config.yaml
num_hidden_layers: 15
hidden_size: 96
hidden_act: "relu"
positions: "learned"
qk_norm: false
tie_word_embeddings: true
init_std_qkv: 0.0499
learning_rate: 0.00776
final_lr_fraction: 0.02
max_steps: 3608
Each number is 128 + 24 x the weight over its row's rms, rounded and kept within 0 to 255. Layers, rows and columns count from 0. The size above them is the row's rms in percent of the matrix's.

# layer 5 attention key, 32x96, rms 0.102, rows 18-31, columns 0-95
size [104  89  79 111  91 107 109  96  86 124  98 116 109  95]
[[154 135 114 161 136 105 158  51 105 121 111 131 118 128  84 119 137 123 138 118 139 117 129 141 125 105 164  82 125 150 119 140 124 128 101 136 156 135 145 113 147 133 134 160 156 116 134 148 158 120 116 133 108 138  92 126 160 156 121 122 164 187 155 139 117 132 158  90 118 217  85 124  98 125  93 122  97 151 163  92 158 135  91 128 123 148 111 131 117 130 125 127 131 143 121 121]
 [120  93 124 125 169 121 134 136 116 121 116 105 134  97  85 162 127 179 110 105 169 117 111 110 170 150 160 126 106 130 154 104 139  76 110 145 149  89 116 102 130 131 117 138 113 138 124 155 127 139 133 156 131 141 138 170 122 127 121  98 136 135 102 101 136 131 153 137 131 104 140 100  77 126 157 145 103 176 130  83  90 125  96  92 116 130 148 154 106 141 139  64 113 123 145 173]
 [103  87 127 175 114 131 148 110  99 139 140 140 128 128  77 113 159 136 131 114 147 102 152 114 110 179  58 121 154 123 111 115 155 147 153 114 127 134 111 167 112 112 110 123 114 109 133 103 194 153 140 137 149 143 129 121 140 148 142 115 147  73 102 117  97  48 113 146 138 135  91 157 142 134 111 160 163 104 123 141 143 104 121 129 127 123 132 135 118 129 114 148  96 134 111 140]
 [119 141 152 141 123 126 125 192  91  92 163 131  77 127 139 150 116  80 167 158 122 129 164 130 125 159  89 170 128 119 136 127 117 166 129  98  98 148  96 178 115 112 119 131 122 137  96  90 125 134 145 131 138 104 105 149 114 122 160 143 107 114 108 136 136 132 130 149 129 107 155 146 147  96 134 116 147 106 145 158 137 131 146 179  98  73 132 157  91 119 148 135 149 133 122  86]
 [144 155  99 133 136  84 105 160 137 132 100 158 146 129 109 155 102 118 144 155 111 132  89 117 164  78 112 137 152  90 133 132 138 101 103 145 149 122 134 115 139 125 106 148 180  94 105 133 144 170 122 115 109 155 146 124 160 122  65 120 150 109 121  80 125  66 143 135 135 172 155 101 102 128 131 118 145 129  83 110 140 104 145 102 128 163 118 155 149 130 117 130 112 108 130  98]
 [145 130 112 159 138 115  87 103 133 137  87 163 163 144 124  94 129 139 137 109 138 139 193 133 157 127 134 102 141 138 148 124 144 120 147 127 134  84 104 175 117 131 113 143 184 142 134 131 199 167 132 124  95 167 113 144 122 125 129 101 120 140 154 151 120  76 134 124  90 165 120  65 133 119 111 126 147 149  83 129 105 157 148 108 118 111 124 142 144 114 114 110 127 131 114 144]
 [141 150 117 177 125 101 117 119 147  96 132 106 155 149 136 161  97 132 144 137 185 151 131 137  95  78 140 131  76 127 157 151 120  95 103 152 192 177 124 108 143 143 146 174 124  97 135 150 156 124  97 123 102 134 145 119 113 157 142 100 120 127 125 136 122 155 130 113 106 107 152 128  98 130 137 130 117 130 163 118 166 122  82 164 158 159 149 129 111 155 146 123  94 153 126 135]
 [ 95 101 139 114 149 131  99 162 150 158 150  97 100  80 124 196  89 134 151  96 161 136  92 106 121 157 182 130 114 116 115  96 147  86 123 178 146 152 153 145 109 140 122 135 163 129 124 105 130 134 131 122 143 122 124 164 141 104 112 135 122  98  80 146 130 121 144 139 145 141 170  89 139 144 136 119  87 146 112 113  75 113 129 120 128 135 167 145 138 115 133 120 111 113 148 122]
 [141  78 157 138 147 124 128 146 116 149 132 118 141 120 134 127 122  84 108 115 196 117 113 109  93 172 195 131 132 154 133 128 119 123 145 169 139 143 163 147 138  65 153 105 185 138 104 132  67 136 177 109 119 146 100 111 129  95 129 155 120 105 107 120 113 118 139 141 150 101 120 111 105 121 138 166 154 142 129 139 110 128 140 150 142 113 152 141 129  96 137 136 133 116 145 100]
 [105  93 124 152 106 103 132  72  81 138  88 158 158 133 137 105 136 134 135 113 134 111 136 135 108 133 156  89 160 128 112 109 134 144 132 142 160 133 136 117 110 141 125 132 182 146 141 148 152 162 145 112 128 158 111  81 147 153 109 125 160 157 132 108 125  75 156  98 105 190  88 126 124 144 106 157 156 115 101 138 118 169 123 120 104 127  89 125 108  96 106 124 107 155 132 158]
 [118 117 120 161 133 103 109  85  95 123 103 125 155 137  82 116 144 102 138 142 123 132 129 125 116 111 164 119 142 156 149 155 159 155  89 117 137 121 136 114 158 161 129 128 130 142 130 176 108 127 105 132 168 165  94 153 131 149 143 120 129 188 158 121 136 123 184  83 101 166  93 111  73 130 119 115 138 157  99  80 134 137 143 120 131 109 117 111 133 101 108 106 133 176 126 143]
 [173 126 146 136 147 129 143 173 115 105 135 140  77 142 165 130 151  91 115 143 131 102 143 158 116  96  84 118 127 137 120 133 125 153 169  77 110 111 128 180 112 128 109 137 102 155 123 108  76 139 165 152 132 110 121 135 142 130 171 107  96 104 114 148  98 152 114 153 119 112 155 171 129 131 122 110 140 103 171 178 155 135 173 122 147  92 130 120 122 121 134 115 123 119  95 107]
 [153 129  93 118 120 145 118 141 129 105 115 145 140 141  89  93 152 133 167 118 118 114 161 147 142 145 153 119 127 175 102 109 116 124 133 122 127 126  85 152 108 116 135 104 108 155 120 150 170 137 130 104 100 156  85 153 111 134  98 123 130 138 157 157 108  53 137 141 104 169 114  78 161 126 115 163 111  90 145 143  95 165 124 191  95 121 113 124 131  99 119 125 119 127 131 149]
 [113  98 121 160 110 107 165 167  71 108 134 157  92 110 136 114 126 104 118 107 108  99 138 124 113 157 144 139 130 170 134 123 134 135 118 140 129 168 125 161 103 122 131 139 141 116 107 121 119 151 190 129 132 137  72 109 109 125 146 130 124 135 116 129 112 128 171 127 122 156 122 120 120 122  98 121 184 107 163 157 117 156 152  66  86  94 131 120 111  83  94 118 124 119 142  87]]
# layer 5 attention query, 128x96, rms 0.127, rows 19-31,51-63,83-95,115-127, columns 0-95
size [ 76  60 117  64  91  65  76  62 101  80  81  78  50  93  83  96 119  90 103  94  98 113 100 118  95 116  83  79  93  88  71 111 104  99  81  82  88  76  91  98 100 135 117  99 142 115  96 126 143 105 113 125]
[[145 129 195 115 150 139 113 167 112 104 166  77 104 135 147 127  92 109 121 138 127 114 153 126 128 176 118 161 129 147 102 145 141 151 139 144 141 123 137 114 127 132 173 127 109 120 133  98 120 106 128 137 126 116 158  75 144 122  96 128  86  81  93 161 113 149 125 160 173  99 120 110 157 111 156 114 126 101 139 155 109  91 122 106 132 118 185 160 105 102 140 130 107 109 122 121]
 [133 106 146 159 147 141 109 164 110 157 151 158 117 134 159 121 125 121 142 147 151 144  95  77 109  93 131  57 135 127 140  67 123 140 150 115 121 138 159  93 109 117 166 135  31 144 117 124 142 141 156 122 111 111 130 110 128 136 124 144 100 118 131 116 122 157 133 137  85 127 119 108 137 119 116 141 110  95 150 135 159 135  91 177 164 133 122 137 104 109 120 110 134 133 143 116]
 [110 151  84 114 104 127 149 112 157 110 112 176 157 140 135  91 140 145 147 109 141 130 137  93 120 104 145  90 139 151 123 115  85  99  98  85 157  98 110 109 147 117 115 121 119 157 139 178 153 157 126 120 118 135 136 144 141 143 128 123 162 166 154 115 121 114 154  82  93 126 141  99  89 127  93 159 130 135 127 113 108 190 144 143 139 122 103 103 143 116  82 105 161 160 120 141]
 [154 109 115 114 148 152 109 113 131 149 115 103 107 109 119 111 124 171 103 120  71 153 105 129 163 140 130 140 179 103 151 169 119 139 125 143 137 171 140 141 123 122 130 130  44 115 139 158 128 107 123 109 143 123 162 103 113 127 100 116 131  92 140 169 137 156  95 154 151 113  97 115 132 143 137 141  90 125 165 117  98 110 118 137 173 175 156 145 124 133 145 116  85 114 141 102]
 [ 99 131 158 132 156 141 152 121 151 118 131  88 118  97 115 157  92 135 142 115 119 153 116 123 107 145 162 160 115 131 116 146 128  97  77 162 145 128 120 153 151 102  96 109 149 121 110 110 164 120 143 131  94 120 116 141 138 109 133 122 118 175  73  88 142 113 151  89 154 134 143 131 112 137 148 114 108 151 101 103 103  58 126 122  76 126 155  88 148 149 176 124 106 115 148 114]
 [155 122 171  82 115 145 172 132 141  50 142 107  83 130 146 132 125 104 134 154 128 127 167 138 160 145 138 132 128 130 112 134 137 136 130 120  98 175 115 133 119 128 127 116 136 104  79 126  89 123 151 153 147 122 147 121 124 117 125 111 106 112 132 172 154 187 145 138 147 121 121 143 135 139 135  76 150 110  71 142 122 107 125 101  89 167 107 128 128 149 122 140 119 139 118  75]
 [160 126 161 143 139 146  97 200 105 138 136 111  74 131 144 133 126  93 125 129 107 103 103 120 163 171 131 139 138 142 133 121 117 182 160 120  97 163 145 115 118 130 116 144 145 141 131  87 136 122 125 116 118 120 151 104 131 112 110 130  78  75  91 109 131 172 113 189 148  93 129 135 148 149 133 127 135 132 172 106  90 125 154 106 128 101 139 162 105 144 128 144 137 124 113 128]
 [126 105 153 107 152 135 104 144 137 139 147  89 114 171  99 101 133 154 142 131 129 112 142 126 147 159 116 108 134 151 141 139 139 170 139 158 168  93 146 178 113 139 172 126 126 138 138 103  90  95 113 119 162 141 136 145 130 109 122 118 113 131 111 183  94 164 144 144 139  73 135 146 126 109 178 146 136 112 140 169  99 103  97 106 134 139 166 155 104 149 150 127 126  83 122 166]
 [130 143 165  84 157 153  83 113 121 128 146  96 104 108 140 143  91 113 120 112  90 166 104 151 122 112 127 158 119 136 144 129 167 100  91 157 109 135 159 121 138 112 146  97 114 116 123 125 145  87 141 135 140  91 130 136 124 130 146 135  77 133  81 130 150 159 114 103 181 143 135 149 140 136 150 102 117 115 155 138 120  54 136 139 123 133 165 107 140 129 172 167 116 105 131 101]
 [113 119 179 114 141 137 121 155 141 132 145  62 103 123 165 145 124 135 134 131 129 165 148 147  92 110 121 143  94 167 101 149 157 126 124 159 114 131 118 121 143 136 158 127 132 118  97 113 138  69 119 153 118 108 121 118 167 137  89 154 109 105 109 107 178 137 129 134 155 122 136 101 140 121 172  83 156 122 112 100 142  85 118 130 104 119 174 138 112 158 144 123 101 101 144  76]
 [121 128  94 112  96 123 137 115 162 112 105 161 124 162 151  96 141 113 137 125 143 129 163 105 130 110 154  92 137 153 127  94  73 145 135  96 150 155 124 178 139 155 105 119 114 132 144 118 168 156 127 102 101 122 137 137 114 117 135 120 154 153 164 165 131 156 167 103 101 162 132 144 109 136 101 135 102 152 118  97  92 193 135 144 146 146  78 113 118 114 109 103 147 135 109 170]
 [ 92 124 120 141 148 138 134  93 139 145 117  73 135 100 113 121  99 111 146  85 120 164 156 143 104 114 175 172 109 145 129 131 146 109  75 151 139 120 131 134 149  87 133 117 155 114 117 148 135 125 127 128 114 139 114 120 132 135 136 133 144 179 101 141 148 117 137  69 147 120 151 123 117 138 162 140 113 139 140 120 125  71 111  62  97 154 148  77 164 145 149 165 117 135 140 120]
 [164 123 146 158 152 155 103 167 105 145  94 103 126 131 108 125 105 128 108  89 140 113  88 123 114 136 107 121 139 158  95 123 122 147  87 111 144 111  98 192 105 150 119 116  96 133 129 131 144  88 143 117 135 108 128 145 140  90  94 145 150 153 128 128 139 135 133 105 115 155 133 135 113 155 147 118 136 106 206  99  89 120 158 118 123  85 159 143 122 127 114 162 140 107 170  88]
 [158 133 149 101 135 137 141  99 108 150 177 130  98 103 121 126 125 117 153 140 136 115 120 147  74 123 153  72 145  92 134 108 135 140 156 135 103 117 153 147 125  60 124 161 145 116 126 166 123 123 131 155 123  92 176 156 144 136 108 101 129 147 116 173  92 157 118 135 119  91 171 103 130 105 162 150 163 139 100 154  97 111 143 116 148 134 129 107 108 122 102  86 136 100 123 132]
 [137 141  85 132 109 152 110 116 110 138  97 111 130 147 128 115 111  84 176 103 135  80 159 142 115 155 168 114 149 135 114 107 135  67 117 113 134 126 142 112 125 115 110 126 138 129 119 143 211 123 150 119 114 132 125 106 133 111 118 130 121 167 156 108 119 142 171  92 144 152 125 131 110 163 125 162 115 136  88 124  89 130 171 153 129 166  94 101 150  98 106  87 110 141 138 132]
 [158 134  84 125 107 118 146 158 179 141 120 166 181 148 174 154 118 167 128 118 131 150 190  91 105 118 128 126 112 152 110 118 105 138 131  75 150 114 114 108 145 141 117 155 137 123 114 130 149 127 111 139  97 138 137  99 128 113 152 109 122 163 133 121  97 132 112  88  92 143 119  72 111 148  98 167 100 127 129 121 153 154 138 161 103 155 108 100 109 157  91 111 137 125 134 122]
 [ 88  84 139 142 129 104 112 103 109 148  98 155 166 100 137 130 135 117 110 117 143 123 145 150 164 109 130 137 137  79 135 143  73 160 144 102 157 150 106 159 116 151 150 170 151 101 126 123 112 149 133 117 134 151  84 129 122  93 129 139 160 111 143 162  96 146 147 155 100 119 116 161 114 163 128 162 127 107 110  77 148 169 122 123 172 135 106 117 125  98 104 138 130 153  99 166]
 [130 107 105 144 129 105 129 143 117  93 122 151 129 126 121 131 147 132  94 167 109 163 112 134 158 107 106 135 144 175 127 124  92 108 104  81 156 129  76 152 162 153 123 116 147 108 118 139 102 174 127 155 159 137 165  99 134 126 156 138 150 171 121  82 121 132 144 108 122 153 146  71  78 124  97 159 113 104 116 143 133 163 111 107 102  85 121 100 146 131  88 143 128 125 138 134]
 [117 110 152 150 168 111  75 155 142 159 161 125 116 129 151 140 141 142 110 163 120 174 136 114 145 110  75 170 118  90 143 133 127 130 130 132 153  50  97 160 133 118 155 104 157 147 117 134 116 117 164 137 162 134 134 114 131  96 132 109  92 117 130 160 132 103 101 145 125 138 128 100 165 137 128 109 145 130 118 176 121 125 146 120 121  79 145 135 120 146 122  75 123  92 109 108]
 [151  90 132 122 119 102 113 144 113 147 144 161 147 116 141 129 134  87 109 124  96  98 146 117 129 134 110 121 142 155 145 148 141 124 184 109  95 129 133 132 125  96 104 111 152 133 150 128 137 186 147 151 160 152 138 186 109 154  98 115 178 117 135  88 147 146 137 144 165 103 128 116 136 110 128 142 106 135 104  79 111 140 195  83 125  93 116 138 117 108  97 139 164 147 106 129]
 [129 131 133 163  92 150 165 127 121 172 122 126 132 157 122 142 149 146 181 127 131  89 115 124 113 136 151 119 166  95 126 133 111 137 150 148 162  95 152  82 119 156  63 143 136 153 149  99 119 146 108  87 104 142 124 133 129 124 104 141  98 106 177 144 129  99 127 149 125 123 117 136 157 115 112 126 141 148 106 122 126 176 141  56 125 170 103 113 138 163  98 121 125 121 127 155]
 [ 88 130 108 159 131 135 155 113 112 103 145 133 145 133 121 105 113  96 147 105 166 119 125 145  71 129 133 146 147 134 128 123 154  79  84 131 149 121 142 100 153  88 128  81 160 152 115 165 145 104 136 112  84 171 105 185 181 139 135 132 123 159 137 137 105 127 107  82 132 103 145 126 115 111 112 116 134 149 118  72 113 143 146 128 136 153 113 100 141 168 127 138 130 111 138 163]
 [110 114 137 152 158 120 110 116 125 140 151  94  67 140 135 157 127 136 115 135 128 126 125 124 138 147 169 136  93 122 118 162 130 139 125 144 132 138 138 110 130 112 112 108 109 113 131 116 112  92 128 136 117 148 141 118 152 113 122 146  49 132  99 113 168 112  98 142 149 179  94  70 135 128 135 139 108 139 121 146 154  74 135  79 132 114 154 104 130 115 133 158  70 109 149  71]
 [111 135 118 137 103 109 144  93  88 104 147 159 128 163 143 138 156 155 147 132 139  95 164 101 122 118 160 102 109  86 116 139 113 107 103 107 154 114 101 143 127 114 104 112 145 150 154 138 143 140 101 150  84 139 132 149 147 123 141  86 190 157 124 154 121  94 163 113 132 170 122  87  98 142 128 139 147 141  95 111 112 170 169  77 150 128 103 104 142 128 120 104 134 129 129 167]
 [157 145 133 117 145 133 126 123 147 142 138 114 133  84 130 115 148 140 126 119 182 146 128 139 144 114 130 170 157 149  95 139 145 128  86 113 136 150 100 156 153 115 150 114  61 106 133 149 152  97 121 141  79 110 150 134 117 131 135 132  81 188 128 155 128 144 150  42 130 107 174 109 104 127 108 120  93 130 131 108 119 133 140 136 106 144 148 119 147 125 171 136 142 124 132  91]
 [121 124 108 133 102 126 151  90  93 121 110 166 168 140 133 117 164 161 157 141 163 156 149  89 114 149 148 139 121 143 146 108 105 104  93 104 131 146 151 135 153  86  96 166 174 135 123 137 146 159 115 100 136 130 124  75 115 114 171 129 133 172 110 128 112 140 141  94 125 138 117 108 116 107 105 138 155 139 111 125 110 166 145 113 157 186  85  87 145 139 128  98 137 143 125 156]
 [173 100 181 108 124 130 110 137  94 143 150  82 122 140 142 127 100 110 123 180 149 126  99 149 146 141  69 150 125 105 140 117 127 154 170 131  92 150 121 139  88 119 152 120 151 137 119 110 153  78 120 132 199 147 118 130 108 127 134 161 127  95 110 148 135 141 120 169 128  96 110 133 159 112 130 126 145  88 119 147 124 124 121 138 133 149 146 155  69 122 160 116 124 114 137 150]
 [145 120  97  91 131  99 110  93  93 164 124 170 123 115 155 128 128 146 152 133 108 140 145 134 176 130  98 109 103 135 141 124 156  98 124  89 148 144 138 168 147 105 127 142 138 148 119 127 170 142  81 111 147 167 172 133 131 130 148 114 114 135 139 108 145 136 127 124 148 181 130 133 147 115 132 118 111  79 166 142  55 179 131 100 124  84 142 136 114 141  97 105 151 135 128 113]
 [143 147 100 107 122 105 134 142 136  98  97 167 138  94 130 141 157 132 156 135 132 140 136 124 133 119 124 122 166 127 106 105 103 135 148  47 123 106  91 137 133 116 105 130 102 141 125 149 151 143 111 125 108 127 154 114 140 181 165 124 125 161 142 110 131 122 125 113  89 129 146  93 125 134 119 181  99 123 139 100  93 183 110 151 166  88  83 130 108 120 138 124 175 167 108 148]
 [151 119 144 115 158 144  53 131 108 187 152  94 116  97 170 119 114 117 110 132 131 168 132 136 179 149 162 101 164 136 140 144 152 146 151 133 168 146 126 146 147 136 133 132 104 121 147 110 130 121 109 124 125 159 143  90  94 122 116 128 114 129 100 175 125 161 122 124 129 130  81 148 142 115 160 149  80 112 139 126 115  91 123 159 153  99 132 137 106  81 163 141 114 120 135 140]
 [121 139 162 103 164 145  90 115  90  95 132 132 111 129 136 177 109 128 131  85 122 132 113 142 123 144 148 100 110 117  92 151 172  74 115 176 173  92 114 118 131 129 168 151 122 155 110 121 169 122  93 140  96 125 139 152 117 118 111 118  99 121 143 100 167 137 134 121 145 146 143 123  90 123 180  90 117 122 135 151 118 116 120 115 125 112 135 132 141 150 123  80  67 116 140 147]
 [118 128 154 147 162 137 116 170 134 130 149 102  83 120 155 144  87 129 119 177 125 152 126 171 111 117 109 147 127 105 111 132 165 110 136 165 139  84 126 150 120 114 134 104 158 140 116 101  92  95 124 132 119 133 132  82 116 109 134 139  77 111  88 185 150 121 105 153 144  98 113 137 160 140 148 113 152 109 146 143 161  91 126 116 139 110 166 125 108 143 184 147 106 100 135 118]
 [108 134 141 156 114 129 121 147 105 123 119 177 128 147 120 145 189 154 109 141 102 130 127  99 183 155 135 103 154  97 129 117 107 194 165 104 122 165 111 110 111 173 119 131 126 126 129 107 121 139 118 129 135 165 137 140 108 136 109 131 136  76 149 145 118 163  86 172 117 127 135 126 147 135 125 134 143 119 126  74 103 155 151 109 119 117  84 179 100 135  94 101 141 118 140 117]
 [127 104  95  93  87 104 171 126 137 105 116 170 167 155 103 111 160  98 151 109 104 107 117 112 120 138 117 143 119 123 135 157 118 140 147 121 155  90 111 127 117 128 136 153 191 134 121 115  90 170 140 143 146 142 113 126 116 116 101 126 137 115 124 113 124 130 167 162 123 139 147  77 158 125  97 138 164 118  71 150 130 162 145  82  82 123 119 151 132 135  85 109 130 145 106 151]
 [118  82 115 128 111 150 159 113 116  88 152 122 128 120 107 133 138 151 131 108 150 163 111 104 100 134 132 127 116 107 131 149 119 133  80 162 184 139 134 128 131 140 170  91 185 149 138 136 131 105 121 138 127 140 148 121 150 111 120 133 150 167 109 115 188 134 114  70 113 130 138  87  95 143 152 141 109 116 124 125 115 104 171  97  76 121 129  98 157 151 102 102 130 128 164  99]
 [166 127 149 116 146 141 121 125 122 177 129  89  80 135 160 130 104  79 124 122 170 152 100 126 115 143 124 140 114 174 115 148 164 123  94 120 120 114 149 126 115 124 159 168 132 135 134 153 109  72 123 137 134 146 136 113 148 126 123 114  64 134 132 127 113 162 107 125 151  83 109  84 163 143 149 116 159 116 139 120 143  89 153 122 171 129 181 124 119 139 169 143 130 133 101 139]
 [149 112 131 111 141 143 126  96 124 113 106 146 133  90 108 121 158 152 170 141 150 153 129 153 155 133 153 100 119 140 133 149 107 115 107  95 152 129  81 174 141 158 122  66 124 164 133 145 165 172 100 131  99 141 109 144 115 156 128  89 135 143 152 154 145 104 124 103 114 165 136  63 119 114 142 153 118 116 116 106  86 152  98  98 152 118 111  93 128 106 116 102 133 153 132 159]
 [100 155 129 150 116 114 100 114 165  98 120 147 159 157 165 132 162 131 111  77 139 115 161 113 177 103 142 127 118 186  90 126 141 173  93 127 143 124  95 141 118 111 123 127 117 122 142 126 132 183 117 105 111  74 104  97 112 122 124 113 137 148 151 137 131 129 146  88  85 186 107 147 105 139 107 129  93 133 157 110 125 160 104 126 166 147 144 106 127 141 127 128 151 143 134 131]
 [115 122  85 149 103  94 164  79 146 100 124 150 138  98 102 133 141 102 163 124 160 112 150 124 122 144 122 103 118 129 139 143 117 105 114 153 129 140  80 155 164  86 136 168 169 152 121 149 167 172 145 159 135 135 104  97 129 127 136  82 140 159 139 117  93 108 155  72 120 133 142  86 120 141 117 119 144 131 100 125 131 164 150 102  90 115 102 151 144 106 107 114 156 148 142 142]
 [150  73 163 147 113 118 112 155 123 134 149 126  93 159 118 128 117  94  99 136  95  91 116 119 120  97 102 119  76  94 110 120 150 152 139 118 106 140 129  98 119 135 126 129 147 153 141 114 151 160 142  91 152 160 106 126 105 120  91 125 157 105 148 137 154 110 126 154 155 152 140 155 166 120 162 175 190  74 135 129 155 128 145 123 129 127 151 147 133 117 142 125  70 143 113 117]
 [139 154  87 140 142 128 115 155 159 169 111  68 138 115 160 187 141 131 140 138 116 123 139 119 138 175 113 105 124 140 117 147 100  96 130 109 106  93 143  92 153 103 137 110  98 140 132 113 167 124  96 136 142 146 120 102 137  97 117 101 124 133 133 164 118 144 112 134 134  71 126 115 135 141 173 142 131 141 166  68 129 160 137 134 106 132 133 161 119 165 127 124  86 132  80 143]
 [137 128 105  81 108 119 156 167 155  95 140 113 119 125 148 134 117 139 167 136 182 126 149 128  92 119 128 132 120 152 127 122 109  79 127  65  88  90 130 128 150 111 105  97 144 101 134 116 220 151  97 134 119 110 145 106 169 122 162 114 110 144 124 112 115 107 120 131 101 129 119  91 123 128 106 120 117 115 114 110 117 159 119 148 131 168 143 100 110 174 111 112 136 147 130 131]
 [127 128 143 131  82 135  89  97 102 105 117 115 138 155 116 155 129 117  89 137 125 125 145  81 133 186 126 107 103 147 123 141 112 165 159 136 145  95 125 144 102 142 177 159 149 141 123 116 117 169 152 143 135 131 121 122 127 124 139 146 170 114 131 126 133 131 124 149 112 123 115 111 150 145 109 134 150 164  87  70  74 140 157 127 162 118 135 107 128  96 116  63 134 147 126 181]
 [120 145  96 129 103 168 150 122 117  72 108 121 141 120 124 113 139 131 143 131 110 150 121 142 109 123 156 118 174 134 111 120 143 140  98 179 120 126 115 125 142 110 165 147 114 151 121 114 137 162 137 139 105  89 162 164 164 124 136 141 102 163 142 104 150 101 140  60 168 135 159 111  97 107 128 111 129 113  93 181 171 136  86 121 142 126 111  95 176 107 126 119 113 147 146 142]
 [152 141 115 102  96 135 131 134 118 153 153 117  87 139 121 158 147 126 134 172 156 125 112 118 124 160 122 145 162 115 161 157 150 128 160 137  93 108 127 186 108 116 116 105 119 105 155 109 106 110 108 122 124 108 135 114 113 129 143 130  83  76 127 101 126 162  92 170 131 100 129 136 163 112 118 106 123 141 142 123 141 121 103  70 112 164 158 152  97 172 145 142 125 129 154  64]
 [122 130 131 172  85 135 120 121 129  83 119 142 130 147 109 107 200 118  95 104  84 118 122 117  54 153 170 112 133 114 138 110 103 153 178 109  73 161 137 108 142 148 143 124 116 140 123 116 162 169 134 110 177 130 103 153 108 145 103 129 156 108 159 113 122 138  96 179 148 111 125 127 149 114 123 163 136 139 111 105 117 121 136 150 140 121 131 147 123 125 123 135 113 144 115 127]
 [162 141 108  37 110 112 129 166 153 149 112  97 140 120 112 152 134  89 125 114  91 138 148 164 111 152 120 132 117 136 151 138 164 155 133 100 119 103 107 108 113 117 102 113 155 127 135  93 167 134 123 121 109 107 127 121 145 151 149 162 165 115  89 143 185 128 129 174 131 118 149 120 156 123 121 136 143 104 111 159 103 102 120 106 115 144 173  97 132 148 131 146  83 144 138 116]
 [108 154 137 146 140 138 109 105 120 143 146  96 106  96 157 158  93 111 121 120 121 159 126 121 106 139 127 155 108 143 112 143 152 106  59 152 130 152 154  81 148 108 101  83 102 128 135 162 145  88 116 132 121 138 123 132 118 119 141 127 105 185 115 142 136 156 109  71 164 136 154 109 111 136 159 144 126 144 152 102 128  72 108 140 104 145 133  89 154 126 172 149  94 126 134 113]
 [111 109 160  99 155 151 128 122 113 125 158  84  79 136 141 130  60  92 143 116 138 140 135 171 126 116 141 133 113 117  90 127 165  87 111 163 124 129 101 128 120 114 133 131 145 139 115 150  98 110 149 155 124 121 143 165 109 119 115 165 110 139  90 134 149 131 120 130 180 143 134 118 149 149 159 127 137 107  96 135 142  85 130 104 117 140 169 108 149 105 201 149  96 110 144 115]
 [136 130  81  96 144 101 191 133 157 114  84 129 166 101 107 101  97 128 137  95 118 169 124 156 150  95 165 107 134 109 165 105 135 118 126 114 156 156 136 164 113 136 130 143 119  99  71 156 158 138 144 140 100 134 108 145 121 146 139 172 139 149 139 130 111  90 125 123 134 136 162 128 103 125 109 132  88 129  86  80 142 132 127  87 119 141 120 101 123 112 139 124 116 176 134 129]
 [130 135 126 127 109 128 109 110 160 125 127 155 153 143 118 157 159 167 122 117 169 132 132 102 120 132 118 176 127 152 104 140 123 114  93 177 133  51 136 160 142 119 165 138 145 113 129 140 169 142 105 115 119  74 143 131 142 156 189  92  95 135 127 122 130  99 143  78 113 144 119 170 116  99 158  82 147 140 116 135 106 128 144 117 101 151 122 119 117 148 143 148 154 105 131 115]
 [148 155 199 112 147 151 104 140 145 108 142  92 124 129 160 133 122 104 127 167 142 143 159 114  74 124 143 131  78 142 134 148 152  94 124 126  91 122 137 105 147 155 171  83 132 121 134 109 158  88 113 142 114  93 128 126 153 133 115 167 143 157 112 115 128 141 127 114 152 129 150 109 122  94 142  89 140 145 102  84  93  98 117 143 110 163 149 125 126 131 164 151  80 140 121 140]]
# layer 5 attention value, 32x96, rms 0.268, rows 0-1, columns 0-95
size [137 109]
[[120 165 158 130 115 165 110 161 118 129 151 107 107 116 141 146 118 115  96 155  76 123 126 134 112 136 107 163  99 106 106 103 145 139 130 108 120 151 124 108 103 139 151 118 109 109  83 118  77  95 184 159 173  65 107 115 123 129 139 145 101 117 116 156 152 121 108 133 167 108 149 161 149 154 124 114 152 103 116 155 126  80 111 130 130 150 161 114 125 153 160 162 133 105 137 110]
 [215 168 126 135 124 108 125 129 119 109 143 131 132 151 166 161 128 152  91 159  95 128 147 139 126  95 127 157 125  86 174 149 152 123 123 128 129 135 124 107 151 159 112 169  99  95 116 127  96 131  97 142 129 113 149 124 157 149 133 108 129 132 113  90 158 110  99 122 139 130 159 117 130 128 131  94 168 112 109 107 184 140 143  97 140 191 103 118 119 145 128 118  95 119 120 135]]
# layer 5 attention output (transposed), 128x96, rms 0.279, rows 0,32,64,96, columns 0-95
size [ 97  65  76  78]
[[119 133 166 115 140 131 120 133 115 110 162  96  87 110 133 151  68 119 113 126 134 136 109 130  96 129 127 162 122 127 137 139 175 104 100 160 121 116 120 129 117 116 123 105 134 110 104 116 126  82 161 127 109 119 152 123 149 109 135 141  90 125  95 110 145 128 112 140 196 119 124 120 141 113 167  94 121 118 148 132 114  41 136 125 115 135 170 129 110 131 182 163 104 103 147  91]
 [119 127 183 121 170 118 123 163 116 113 178 113  84 108 142 141 103 126 116 139 137 131 130 152 107 135 123 157 134 131 149 149 174  83 145 151 124 106 131 140 115 109 107  97 148 126  96 130 123  72 150 142 113 115 179 151 144 110 155 151  99 102  97 108 129 139 110 192 171  99 134 102 163 111 155 115 113 124 146 143 121  90 143 134 105 139 143 145 110 113 164 167 117 105 136 116]
 [139 134 172 108 180 127 130 157 131 103 160  96  92 105 128 124  94 122 122 131 132 140 111 135 113 116 126 143 120 125 137 142 141  94 139 151 117 131 115 142 106 117 123 112 158 131 102 114 106  90 145 140  98 121 158 138 154 118 150 141  78 103  86 124 153 138 109 171 195 110 140 112 172 118 150 104 107 142 136 132 104  71 152 144 104 127 164 141 121 104 190 161 111  94 138 102]
 [102 132 175 119 149 115 112 145 114  98 164 113  98 103 138 136  97 117 131 135 128 157 125 133  85 125 136 144 121 131 146 156 165  97 124 178 137 123 120 134 128 111 101  99 158 117  80 127 130  81 161 137 103 128 160 137 159 130 138 162  90 103 100 113 127 122 111 181 192 103 116 120 176 119 159 113 140 121 143 143 117  88 145 136  99 131 156 136  96 130 164 170 118 108 132 118]]